Each number is 200 + 20 x the weight over the matrix's rms, rounded and kept within 0 to 999. Layers, rows and columns count from 0.

# q: layer 6 attention query, 96x96, rms 0.13, rows 73-89, columns 0-95
# k: layer 6 attention key, 96x96, rms 0.128, rows 73-88, columns 0-95
q73,196,222,162,175,194,159,191,187,212,217,175,226,215,206,175,211,214,213,213,198,163,217,245,194,180,209,205,223,206,196,227,184,182,216,192,181,198,196,204,196,188,195,205,206,229,221,195,199,203,192,208,203,195,206,185,209,198,195,181,201,169,225,161,203,173,203,172,227,223,193,211,192,165,204,171,198,194,219,196,215,228,214,215,195,231,203,226,195,151,207,223,195,194,158,210,170
k73,225,221,181,188,198,216,198,209,241,228,187,215,185,206,188,198,183,171,230,171,220,207,172,188,195,196,196,210,221,193,211,200,198,191,182,193,180,200,190,222,207,201,188,200,202,196,198,212,215,150,225,186,199,196,211,215,168,189,208,214,188,210,205,181,199,181,195,208,238,179,195,203,186,199,195,205,201,209,201,213,205,160,208,196,180,153,198,194,216,189,238,207,215,215,195,164
q74,234,166,175,177,236,190,251,208,240,249,209,208,255,197,196,122,193,200,219,197,156,222,209,215,204,215,189,205,181,218,219,199,215,223,203,203,162,176,176,176,214,200,237,159,169,214,190,201,182,210,199,222,178,198,198,205,198,159,222,188,197,213,177,221,156,231,179,214,219,205,224,189,191,229,196,209,229,198,208,198,203,203,235,229,220,203,187,196,187,220,223,210,217,161,163,169
k74,171,195,176,211,198,222,175,173,170,190,227,215,216,199,200,240,200,184,191,174,200,183,220,181,209,203,221,198,188,228,184,225,185,223,208,238,234,196,218,173,223,190,186,161,167,165,199,213,215,216,184,177,217,185,234,217,222,231,193,193,196,206,219,188,183,183,223,201,199,202,166,204,210,192,203,188,198,170,191,205,177,166,181,211,184,187,198,193,208,200,217,163,157,227,197,211
q75,186,196,235,243,186,198,197,192,199,188,234,204,173,194,203,195,221,220,192,201,225,213,197,182,220,201,193,197,207,209,151,191,167,201,195,209,204,227,198,206,147,200,198,193,214,195,207,186,200,220,200,195,210,215,184,200,205,197,186,198,198,218,196,169,208,180,206,207,178,213,172,196,199,217,170,226,185,189,195,208,199,168,163,163,186,197,191,205,207,191,188,206,198,219,202,213
k75,210,202,226,187,185,211,182,157,207,198,196,175,233,177,194,214,162,182,200,190,174,206,157,228,220,195,198,200,153,169,222,187,202,169,206,183,212,182,211,238,224,215,169,194,208,230,188,198,194,191,219,207,200,195,220,200,196,185,221,187,210,201,210,223,193,206,192,187,198,217,237,208,219,212,224,199,223,203,201,176,227,231,222,194,216,212,219,193,189,216,203,191,231,194,207,213
q76,236,225,163,184,228,175,177,185,216,206,190,224,207,206,165,191,210,194,235,200,173,201,204,169,157,220,172,220,211,182,211,174,189,225,189,211,180,214,220,226,207,243,229,211,213,208,190,176,191,181,181,179,176,233,190,202,186,192,227,227,175,224,171,202,206,198,148,262,211,213,214,186,169,192,196,234,210,171,195,202,200,231,239,193,242,215,202,182,141,208,218,214,203,172,237,186
k76,188,229,207,182,228,177,203,193,212,203,180,230,186,205,184,224,177,220,186,206,194,187,217,209,209,175,214,183,227,234,177,210,206,226,177,203,219,196,198,206,198,212,204,206,213,211,221,216,205,199,213,180,235,204,198,171,185,210,192,214,190,208,178,182,206,207,183,200,188,179,217,180,195,169,218,199,189,217,172,214,206,149,177,185,192,178,199,189,182,225,213,195,204,171,213,200
q77,193,205,212,215,198,220,216,204,218,213,207,201,213,175,194,183,181,214,192,193,221,201,206,211,208,187,183,204,198,188,176,219,201,173,176,237,203,196,198,222,187,197,195,204,193,201,193,176,184,203,201,206,188,235,196,227,206,187,218,185,207,205,218,167,220,187,209,176,233,225,188,192,214,179,186,203,185,179,191,205,217,189,176,204,185,199,202,170,177,195,182,190,214,247,234,214
k77,206,198,251,205,172,203,196,179,228,156,244,186,192,162,207,190,215,201,207,194,194,233,216,191,203,214,194,234,197,174,206,171,215,172,210,197,169,196,185,167,176,200,188,218,183,177,211,176,184,274,181,224,218,195,185,159,227,217,224,206,236,226,165,229,213,195,201,180,174,226,182,196,208,190,245,197,191,192,201,205,180,206,207,207,225,227,207,220,188,173,184,196,204,189,165,180
q78,212,173,224,211,197,239,221,196,189,190,224,169,198,201,216,120,203,205,200,179,215,214,166,211,205,195,212,188,219,186,189,202,208,185,218,211,173,198,182,182,177,182,172,193,162,180,181,225,198,224,206,233,179,189,198,212,227,218,203,205,220,194,188,212,174,188,216,168,215,192,181,222,228,208,215,211,178,213,178,207,224,205,183,210,214,188,201,200,209,179,221,216,210,195,158,215
k78,193,195,243,212,168,218,179,152,169,186,220,179,245,164,202,203,213,203,189,178,185,207,212,195,202,220,201,237,178,191,236,198,227,203,218,206,200,251,194,197,165,209,187,187,161,170,190,156,193,269,178,181,267,205,162,211,253,204,189,227,185,212,241,187,219,209,276,163,186,209,158,200,233,186,191,171,146,172,207,181,181,231,200,221,190,267,185,198,236,181,174,200,171,204,196,220
q79,200,184,245,245,185,241,194,189,199,184,234,149,177,230,244,150,197,188,201,190,205,199,178,251,215,196,209,183,183,189,218,199,186,171,246,187,202,218,139,167,191,197,189,211,200,233,195,194,205,213,225,238,190,169,167,202,195,205,211,216,205,167,220,248,200,227,216,184,182,169,180,258,209,233,257,170,176,253,214,175,186,219,197,226,204,215,191,256,219,190,182,212,180,219,189,265
k79,211,187,238,210,179,225,190,186,187,195,232,147,226,198,216,186,217,216,181,202,176,221,159,198,218,208,213,207,209,207,204,213,204,203,199,189,219,187,197,196,189,200,158,200,199,209,179,225,211,249,182,206,166,197,164,216,267,244,223,196,212,196,201,232,182,211,185,183,196,196,172,209,228,218,234,207,198,168,213,208,192,213,176,194,207,231,196,201,229,173,225,209,223,191,170,204
q80,192,225,245,237,159,194,184,166,206,207,211,202,187,238,196,228,176,187,201,206,226,180,206,221,176,156,198,221,187,215,198,198,203,182,204,194,209,194,234,223,193,194,190,196,247,211,200,233,198,210,183,200,207,170,228,184,205,217,225,202,182,193,219,226,194,210,174,181,161,188,193,208,171,189,213,159,203,198,190,195,204,219,210,207,188,227,189,194,171,185,200,175,214,172,221,183
k80,190,199,222,184,223,200,191,208,181,203,217,229,204,239,196,191,233,195,203,194,204,196,216,204,161,198,216,129,204,191,216,164,211,214,227,185,169,161,195,192,196,166,216,195,205,170,230,223,234,177,213,181,196,236,190,248,217,201,183,214,187,199,192,210,214,224,186,198,209,184,187,235,237,193,169,205,206,196,174,188,217,177,184,181,207,183,159,194,192,180,200,162,219,188,220,176
q81,209,201,196,239,223,189,235,239,196,200,198,198,194,161,238,193,176,201,214,229,191,224,241,199,217,247,194,192,226,201,182,223,146,261,138,209,174,225,210,203,178,204,214,202,176,202,214,172,158,235,211,225,169,217,215,167,225,221,236,148,184,176,193,186,181,164,204,169,178,182,192,186,164,171,222,165,194,226,158,195,206,177,184,212,193,229,196,209,220,198,221,187,183,169,207,222
k81,198,183,195,219,199,204,221,232,179,183,172,186,164,175,192,193,227,173,175,206,219,219,211,177,173,209,245,167,182,207,185,230,185,190,216,224,221,181,184,224,185,218,208,215,200,215,209,198,160,200,201,209,175,200,187,180,167,222,167,160,209,158,211,193,239,200,224,192,192,215,192,187,213,220,182,208,181,199,195,193,163,232,220,231,221,217,195,158,209,248,203,193,137,197,164,205
q82,181,179,208,204,213,166,193,223,240,192,216,177,215,204,143,195,203,214,217,217,199,178,194,212,227,185,205,177,244,182,212,220,204,213,191,173,220,193,238,198,231,213,207,211,184,220,184,181,176,218,172,198,193,242,175,217,180,213,204,217,239,191,163,209,209,185,238,188,186,191,142,201,204,203,190,199,185,199,158,188,189,239,244,178,176,188,169,173,213,216,162,194,176,247,238,253
k82,204,197,203,186,207,149,236,206,254,195,198,173,165,179,175,177,187,195,166,223,178,199,249,216,261,235,207,208,202,175,161,172,201,194,211,182,218,184,230,230,227,215,206,191,216,228,223,188,147,219,157,253,209,178,244,190,170,240,194,182,235,202,157,207,197,153,208,189,176,225,206,181,178,218,192,219,241,167,211,224,156,234,238,211,215,234,201,195,197,179,193,180,174,238,203,212
q83,216,223,183,197,192,240,173,178,182,183,224,207,222,231,224,239,163,230,179,168,222,167,193,160,180,215,222,200,143,160,201,196,186,250,172,232,172,180,187,187,196,213,198,222,183,195,182,204,223,247,209,184,179,197,221,185,196,212,158,167,195,248,222,148,205,203,228,178,204,210,211,182,219,196,182,264,225,223,225,180,199,202,131,194,203,177,229,195,202,213,242,233,231,217,211,202
k83,199,214,184,149,194,192,199,204,212,196,192,188,186,205,195,187,185,212,227,194,227,207,209,194,191,208,211,219,232,213,201,165,203,242,203,174,198,196,206,218,172,261,217,228,185,205,199,158,276,216,195,163,185,199,174,217,210,186,207,223,215,193,195,182,228,212,221,221,208,207,213,179,223,234,180,193,175,191,162,190,178,195,175,180,198,168,206,221,224,142,220,225,215,195,180,178
q84,183,187,249,223,205,215,183,183,191,193,196,172,184,155,195,179,174,192,179,169,190,196,220,213,173,195,184,201,208,217,214,176,231,161,231,203,202,199,193,205,183,215,219,166,216,187,257,189,216,213,176,213,188,231,190,176,213,175,234,212,209,210,184,182,197,207,241,184,203,199,214,201,171,180,180,205,175,156,196,179,202,224,240,189,237,202,161,204,182,148,238,170,211,199,193,189
k84,198,177,189,220,200,184,201,161,223,166,172,206,207,199,206,220,196,155,228,201,172,187,210,191,198,218,177,232,190,214,179,261,178,183,157,189,226,214,196,231,189,204,160,198,202,191,224,185,192,207,204,224,186,206,211,213,165,201,223,205,191,227,220,164,191,168,202,250,181,200,192,213,214,190,217,190,211,185,228,232,175,233,213,242,168,199,142,195,202,241,171,221,187,194,192,190
q85,169,223,257,226,180,203,190,171,232,179,213,201,179,189,173,201,207,179,202,206,229,210,190,182,188,153,158,203,202,196,174,174,213,223,229,201,204,189,181,235,192,249,189,169,223,217,197,228,195,191,150,216,195,168,205,218,198,222,200,240,207,185,185,214,212,209,178,204,190,223,214,191,184,218,160,186,197,207,239,175,182,225,198,223,226,199,184,217,208,223,223,224,178,200,214,227
k85,222,210,227,231,199,201,191,208,213,148,200,181,190,197,178,176,222,171,197,176,184,217,203,218,172,202,211,167,198,232,194,175,184,183,254,168,224,211,203,177,226,223,188,200,209,211,233,198,229,200,218,178,203,249,199,180,198,196,245,241,193,188,179,205,188,185,185,193,229,173,198,192,197,195,198,211,209,187,212,185,202,210,182,196,194,213,194,211,204,173,207,210,239,171,182,211
q86,204,209,212,222,212,191,183,193,228,224,227,192,207,239,181,169,193,237,183,242,228,236,155,234,233,208,203,137,211,245,162,164,185,222,186,190,227,172,207,209,205,188,197,178,211,237,165,207,218,181,172,188,217,184,207,205,196,247,169,183,234,182,169,197,230,220,161,178,224,217,194,198,254,229,199,194,213,235,194,168,170,160,177,187,226,199,174,219,224,190,207,215,192,189,148,214
k86,184,300,240,197,193,195,181,176,205,217,243,195,158,188,220,174,229,178,198,193,224,183,177,235,165,209,200,139,204,239,198,143,212,210,218,179,190,169,216,194,211,185,196,227,204,212,203,212,172,217,183,175,212,226,208,174,205,228,196,181,204,180,183,217,193,241,195,203,196,192,218,205,200,188,208,222,226,189,201,202,182,135,201,158,220,238,192,216,217,207,221,223,224,202,189,184
q87,186,186,194,197,204,205,240,232,201,155,171,206,187,212,175,229,164,207,199,195,211,212,176,116,232,225,157,182,193,197,151,197,210,215,189,225,170,206,188,203,237,164,236,254,207,215,198,142,215,199,209,194,208,176,216,207,204,176,201,192,189,217,198,199,190,191,231,213,165,233,188,204,189,242,258,187,215,218,175,229,216,159,193,199,179,163,199,198,185,205,239,204,233,208,186,177
k87,207,231,228,178,200,147,199,206,203,200,188,208,218,166,206,207,186,214,226,176,177,239,274,214,148,211,239,145,202,259,241,188,190,177,230,190,125,245,174,216,180,148,212,201,241,213,189,172,218,171,223,189,210,192,227,199,221,186,187,194,191,196,199,227,249,221,246,203,202,163,193,202,184,185,194,218,187,216,190,166,243,241,227,212,195,215,183,197,168,173,192,200,238,195,212,202
q88,202,217,200,214,204,196,188,202,180,170,167,185,200,148,187,215,185,177,248,184,161,249,218,206,204,244,222,218,196,206,177,190,175,185,150,221,204,251,192,212,190,220,183,182,182,223,154,223,170,194,193,236,171,187,233,217,209,222,236,194,236,216,267,192,215,215,211,242,181,234,217,198,204,152,226,234,193,185,217,215,175,225,214,209,207,195,170,205,205,181,174,231,202,173,233,214
k88,221,213,165,236,202,220,201,188,155,199,168,190,237,189,177,194,203,182,193,207,206,261,154,194,184,177,223,199,202,164,190,152,189,207,216,239,218,142,198,186,185,224,196,223,191,200,208,194,196,229,214,217,189,172,198,225,194,197,196,168,258,189,233,211,210,227,196,215,180,233,199,207,174,194,220,207,218,190,206,189,187,157,177,194,200,178,185,180,208,202,201,213,253,216,199,233
q89,216,151,173,193,253,208,213,212,178,163,171,207,151,196,211,174,202,207,261,176,227,215,234,187,232,214,238,164,169,167,167,153,221,195,206,237,193,193,211,155,225,223,184,184,190,213,223,238,221,181,194,212,204,164,229,208,219,231,241,167,228,211,169,207,187,225,206,183,138,209,170,193,195,167,220,202,183,171,219,219,176,223,242,192,222,228,201,184,235,207,221,202,167,193,175,208